config.toml
n_head = 6
d_mlp = 1024
vocab_size = 820
norm = "layernorm"
rope_base = 10000.0
qk_norm = true
bias = "none"
parallel_block = true
lr = 0.00637
final_lr_fraction = 0.02
seq_len = 128
doc_mask = true
Each number is 128 + 32 x the weight over its row's rms, rounded and kept within 0 to 255. Layers, rows and columns count from 0. Numbers have three digits each. The size before them is the row's rms in percent of the matrix's.

# q: layer 19 attention query, 192x256, rms 0.228, rows 26-31,57-63,89-95,121-127,153-159,185-191, columns 0-127
# k: layer 19 attention key, 32x256, rms 0.207, rows 25-31, columns 0-127
# v: layer 19 attention value, 32x256, rms 0.226, rows 0, columns 0-127
q57 098:120144065119154129204119192194108102203107156090143065169209101112165138130092133144161088122170098091088145109123109114146095128128079179122175119146128123113115115173096038162173172135125079178126070131134111097073125103086129083153116095110098122125142213214126119128130073165110123104114099114133193129054081069132190120066152095077062113120135133141113129160149109104139114124113
q89 105:161131160108127095149120149138087121135098103097075101103130163120121154175105157180084126112160076174164100065095150076161172118156120144118124111082056061091210151145119130154161126095106149116151140108136123111160161124080150114118167198067123108108140137106131115130138113092175135093131139137129133169133085181146170134123096132159110197089158074204129156223107127140165099113108
q121 102:129076074151119120094109113164073162152106164153094120085144182126107129125166117141142170128139116148161103126098078157157082129129148105137194155116137103140146120128096109170071140155051114077108126089104216191112144133131104173119136111136102139155140199099173134120147133142083054176149119120144077173149135217126111085170096097155152041130142141198079105150150128126111185125135
q153 108:176088112115118097169098099099080126080067110136120177117138165137104152117103148188174124158121080089140124121117124169154135109181159100091119104137124177105188127104160143158115128154132101127099094175084082162166135099116134127098149098106166113141107135153102060113117118162082144119100111168157115125127090140071127140147108048149139140117102122154201088134172088109127105171137
q185 100:152062067160105201146146128163157092146121115099158149090112151147128102145087160082137149166125073102216134101143119198187147130117102137099151183081101139136126124116128138074187118144081105131140122135129176120170114164127179170176094106150129154209070175125173125119111092085126129146158152070159122178198159149134099157133184104075078064106139146147141153163128169129098125161110
k25 105:082222158088130090147056079118157072169132147169176111092147114132147158127135136087094163134166158128121085149122106066146103131102119137161095124121107135089098102125145171129114131107151131126118168156141141124130126102107128153109101096136131144176125159105167109188126129095156135127155129176158206145174109110143147170125090125151172147123184174150129166129127109122069114090140
q26 125:162108143103161134091163106128126172124141091184133143126145154102133145097117159138135106104207070014089160157109136075088118141142124151177113163209078124159162106127130177080177162162125120137155191094139123153154134103176074118099156096148118132124149125207103076131100124161110125102114098159093098158132149125121103094115154123081141151126216167152124133100107166138130115140115
q58 104:115128153111074090122175078130095129158111131121144148116102113105075103135111157146124132136152132095119075159162158095139144065137122112170055207128096143133122166091191122146128130158105185139125108093176148097120127099053120079108075163122140130159144100220151089099090053172083117077099170142084127133136092152108147123131126106116068109127078100159123085088141141172152149110096
q90 102:102164163108099124120176129116171087100121085122119147113181147120077132115117102120145109069149145148137224173123153088142111190130140124130167107086136158101120143115078103159070145121086137157176152130133130063177113120179098079117106136146108091090149136135140204119218194107103222115144147152134086172151152088170114147119091137135121162098088138136087154082118034175171108125155
q122 100:107145159147122110098078079092221117106122167171119106160148143151147179127095053183170152121133191107121186145109108191065098131121111095125118134145105083143176163116100107151122165127130096120160192089123165155060103068103123143118143110184114175162148165140133121085109129111114102087167114114129081164105144108171124100131106218109135098119127162138127140167099140130121158152110
q154 095:156125163092135140125111157129125076168125094131152133103117125175049120140153104150125089115171120135088172142168064140073115178150106116154121155159120145133147137119189125091163120121113103115115095078107150141088164144070076108117114061137147138112120191169118104104155131123071119145119135128167067154175125044107084086104151106135167127096177132187114162144102204191077167145147
q186 103:165073106152201138085081093120102124145079134146136086140171159119106174121127125108062126144144127159061084121205153150125121136155102204130088143175103169115158147162093166145150175146148113131092151127148110142133144160085075131113109069109129156150140162082083136113106101173158085129189113124145133147165119131098105077195090112089138089202134105130145153103140111125139161136117
k26 112:133122144114120093125168155137167190102097118172121127150150100101084144095180140076111170122101158079152173135106115178111147123188219137124149172074138131202130128132120195122146103137099101122156144167126119124226182153108082118111118139078156152093094093133132096130151121130063131093059075130154125170135181109173161137134119102096074176115140119090177103111146132120141100154084
q27 108:088147203132048130165124128114143166106165127125114176166131096116123134173101086105113120139139159210167117061140088172160125101141134183052113156092193139134157144108107095185132090092124119059095159107117068093178140151135137128104115174063101133124129127095172136148154106104166159118154145092166114087175113184143165104073081140195065083105073160139151128159114100091127164129162
q59 106:143129163136106124093077149125090235107109098138109155078081126134115129130139081131134111108108113170132099155204081124142155210109157166081097133095129078127108122136205129117128130176125142087154076084236131067095191120099116064099094093095118079131155112110155152087108099098119124120133124157094114124143102143128096108147070083177138118058161118135079126148152125201142137140145
q91 108:078058157126116188182096088134166107170143170083064132109144124154037128162130105144117078141162188158134130124134104138140079106088161117148140119106153099157108153161145084127131107132130108079120102131158086113137111143068130078158062201118128136133152127147075136118114127117157144057068106148099137093123143143171085122092084117127151135151094075131134114118128107083180085127137
q123 101:146141148119101128156127078077117136163155095144115112131100139110070106140111148113206134088164143120118164134124096089119120095198126151100055223119181114191152113099107077151075134115134069174119183184047123101117077135088075083120080177113155125188094148108136145099109156150095110083092146130129160069098136155143215153145121062151176121139124137109161139166140119131050147159108
q155 099:088136144095178160159100078102071068075124166124129151072170113159135088108134141169146126165131146148181065069117148076069165087133115180057153124101155109133130115132085118165094169154126116093113105146075115145125145195121152179193134121141142099113115165120146127118165140105108080126084186149117088151084136083149090153147109114100125134168156046149129114142125175144094207102170
q187 100:143080157158135088161079142150122074106114154132107100120129148164138151125179126165123144158080092141130145073136082117160157155128140140017153072096115123098182155097155051081062096165170092146111100170127152148138122128118134153140122123139155195124078159084087178130106189116145108175183129192133129126117109067145123138142056116120099091078131136145163112082122191079138130157139
k27 112:087176165107159108135107053101106142095135137105106127124061073166162101108143087130148081187114107132095124163059145134138196139060116080193178095177107140134076092136130123185104172181138090139106136112176094129159113173129124151129175149162123151167131077091195136106134122139151120160143143086129104124064097089152118122155167129150132164126100072150091143154153097127173108162182
q28 096:145099146124137157068137167127154143090124083129161114134165153156094138152090140103173137181199146137180116118107130154118080131152123115113109163140152133125146143138133174086139097105114135106131219108129090107082146141105093159114161134136084133039128179150150102135070122156139136132092118113127144095120096083122157107078140169119175108120188140114127140047101113199129077146057
q60 096:129126140166073153110119150131180116128109155158130110146114102062125169130138182144192092099136164145150099116097081118082105133128163134165109210104147077091090169161139142090172083150121080164102185145104133114140093106117135160130138166091139130114124109136079140160140153191164088134158151162128107141130127136121116116123130134132113112095142125152150183153124111149123089147120
q92 101:121149117147136110141090108084098166161099127141148180123124095145095154130188088124118085132128115070084120086101132119102105107195141142143086195104123141118142048177107153122148137113153206145156122129081122153111101181139106089156122162090081135086073171126130101106081116168113113106103056150122137104123146148083152198183155128153125128062156173117129168090142088187115094148088
q124 106:099094081091118123208104103072155123101141077141132110183129099156126115211122183135171099131149074064223111100119170146124112134106180171037164150119146124164159126119158089148124066226118088114096104117084096063114168174132163091187160164129130126121089108094141125135099085158097086114137145105128126110126129172149179179079137162169123113075146133185154082116155110148143137096166
q156 099:166086142098131120125128187140111125109104101107155134146185099148111126133114116179141127180080094126122082125032148104178123146118133069175103083151196105090149095101127203071152133131106076132153201093092075138156143116154099167115153123067108125142141141145171104162123106106168157138106053124101090091133116157126122132165133112148054123072153129129052134088156112183125150098145
q188 096:123167120136113130129095109043151159159123148128162163133149117118199120194120144189121095132118147127133197138095148111115071112173166160127099146157057199168114132136103145148082138072141107097150109125132088160102080117134131151155085193126105124140172163135098119098081133179159097127103177188102109058154106110142108167066118096138141126143154117146130138100131075172092166132154
k28 097:125147172139155195191100137134106133097140105104204110184087082123124161148144141098100099156071160135124152133159127099082109116117043140119096081179091118113102175125129095079105073123104135082103095079154167076134152145131149093174115152135109139084121182147130166111168138146077203148209123142157134135179062112132114119066141173143088143068118100199146165119079030179130172127098
q29 098:111087137177109136128087111190085119098101117131075154108099089130093123169077101123091152138068182170181099067073091157164142141095096154159134121120176076098131126198108111129134143115124100134116142154102126178151078114048147133165131129122025155149092140117152113148082112178132136099145181139112123117197090170109144119150100122176103182086075129120094124175107135170155133152113
q61 096:135097147173205155137130113146163106089108161121079148140181080057141199125146114118147196102178124093134073079166108087159187103092127175167159105094180117133124133116132160145169152084101146105071133142113079132124073177162117101078162140112120141123145131137134110122146167149179139134181157190150167170094131142098181168163125101181164107147156131146131102105122089138173156133109
q93 103:109077109136180086134186137097144031155114226144121096120146044113155131146164120098096118123129146175192022095115113145082091162136092177128160140136070102180165100173101120127085120148130133076141158146125073096121143118102168100106108092142117178143073134119120117139050145126066133137134146077096087152101110166046135131157168142120106081112112097196063111132101140079105113083156
q125 099:113159162142128164152101151175114110073150112103122099114107128153168145191138126090161119105076171095123155156101100169124173136096144140135151134106101202111125113185113075153141146168145150153150084043148125116124110158131087071127159127182083156139095126060084069139128109171114109124218106128166088118110083122187199163116141106111092151146116115111130156124170126099116116140121
q157 094:143141179099120037147168114177177074127114161103139131066061083098151117128152111128089129111089152104146146128156158124081084123127116150113048160138135107134145127136105152190134104087123167147090168129144092105089100080056148154152112113130117109150158139193210122166131098158165083150080173137103079149149189096129151139143095094107143113114140146135124142152147098173112150055130
q189 098:145038148152105180193092137132063124141117170145150129141083092173094177120087147132130104085101087090160108158118178066168133117117143188153153180116111135114141115169134091100099129127180188128105139142089130119164154124157112146149129113113107151143138101111131146150173095080105128166122104103124092205068106167150112203118190076160127124149113110150098096100154086205136144127165
k29 101:150067142084085180127060099088127088133107105146080129128131112123153152128149109122120164139194144159166155126113124227133084129151129134098125147122155110098104152155103107192116117115124103160089200139075152086132163213094091138107108175107099120168116129125120109195059151122067103195084168140134129064092090084124108092107141122140148113149166110182208147122121126079134102087151
q30 096:170164087135090110148163133139102149128155129114059130125099071053140138155086111093185140163113154120157157112147158132173115144140101113110149045123204107105138120133162121109146095075115105131116133111115152127119062156083080122153134168140165148173032146087138083091142150161165143082170123106137184114145138162045115157090062073119145108139095144120105152130087209052114131154124
q62 107:163138126120158112144144190111148102096132122139113165118095193147192092146085129116188098073203153087223095148137133146107109144138076069124101141123147156096070109149099117159141119123112119142107125069124133068113146108110162096129125144122059132101120072120131130135143130160078083111143100150122132186128169135094148101171097100171127151183152116168116050148128091073086118128134
q94 105:086137162089073116155217162105157122095128075088089153109112113135118161084118109092147165164112139154121156110133114189093087136171104144162171105141184121137115117144106113141113118149131165095132093115145123145120106125119144155093132106113213094152115118123144156149113104157114114033092107128112191086133151151151097212130097109142148113151144134109139139148094092149138142106083
q126 109:097167085116122076099136152098132102152129148143097107097188173095124158114144087066106124073070192111117119149154124156141115086085140143114131156154171062207113156096161128166169091178133154110167154081111085105130113108094133160129131130118146120119130128174176155125139099122154097142167151149107141147144168084174150138097137161099073130129109080138138178109119205136112109125112
q158 102:107120174136098137136157146178149150187121115067085092161097123197116172080125145210119122125119111083161175102127123140112116062134151101139124121121117145143081046137135164098094156143082144138128142105126153199141115139088083176103096091109162070085134188144118152141176146119147118144194065086128183140124082126086153071119160124096166066134154145127132128140159133135115120127131
q190 102:122132137147109112160138191115139178132082121121119127099138172146138128103119110053163079172049191143132110112120103169104121111179112069126186073172145096193098156092118072084155174088137134154101137123135154056100143178123144133154092105133136086097080103175143124090119098126121130122203121072158118127118161040125144149116140156104138126151144092148141133180179093171138153099129
k30 105:115112135111132120109143133079137108159193120119149155133150149141088065150135145088127084077152131083109160113153195195107143079085111129117186120157086112112095190146186122132097050065119129096154116127170120176089097164086116146116068151124159112147178128068178148161101123111152130132152166114099082167121158109132170115145096115086107092105155110118132157123158148195128120121149
q31 095:143085155101163136181117157142078116070098159134174137091155149114184118144143160129072142116119105049097086115083149040141119158132176145146119095147111118114144147104100186119182138176182095107164082127185137152092134119095104100141139121129122088140134154130092123108166165177134213138159130105132073082081186108134088175134177162118140102136190144152105140082100113130081109109144
q63 111:180124076149129133194144180120139155197123124094141059135101184171154099113131062132089128141090105158119188100149135155103115149116069100125138082118127159116126125169080080152150072174152128112122142112122091139155066181229155134127160105153143151190202087188174109168126118147158104152072155115118112072126126102167146153126080152127105104089089178133122093149076166106075074077132
q95 106:161058111123167061170135174125171151149190186076082169139068124175109120129166132075118130079121122160066128083142185172145153144154133160125095121151122093191143167135078164101093132110167086115150145083168153120127136146102147116197130138070130112107151112168156118179137103082108141124157158128128136062135138055090132109110061152087106165200136121111159099146131153159134132152109
q127 102:121126109133175087129155199134134108121051156127154137043169140175191115131164075153139117136117140104131102134165159173127106128218096140106180140148148143103067116182082119111136097111114100103130103039144083129112116041158190173138127101169112112156165112149134126105138186133138149173089098106135113123131160156165096151089179126129157127144112157071123173124101093102191134153126
q159 107:079082193130159189169096105104129109089088130155094127136100197126120105102140106137174143074165127175105107154140135126111174099161149099144077137075169074119157095154133131169090121147144143089130138148157107093067109076154121142132150095060083112151107116115078104116123143162104092129119076073106157128085110111140104104159130160124126177127096174082148149158139104125155036102146
q191 110:109158149066158110114139177175155102140170143162101151100168128072184131103172081087081185133077170128135178172152097112107130097074093121070128138117118185096140122042134098142109062150133114148142111127144146102184141143121181175116130109148105107139081164151183083095164116141137108134113178087142170045141137122150063130083145137094164130194137158124160172131138176096127151049152
k31 115:095201105086054070171164067165145172143115202114094172145116161153120143149112122121090139172087164089123170130175110166149101114102132135100129148080116167133131122074149133133093046093149167140111098168136100133072164125106077177109106205120161174097110064156128086137122121120130148123131151098098189131118121138141123145150196116186108109122097068106116164155106146073149177117088
v0 093:165116073115110168139078129147098150120089109102166109119096109160215195210156134153066113104153080129124179107119151158111114110149099128118090108119078163138129139142078192123086114141175129109100168100149130098188098117108172168161123187106079120123137104061124132131115088131110124175187196092167111110141112108125117137117107119110080173102111086159179152164071135147104122157127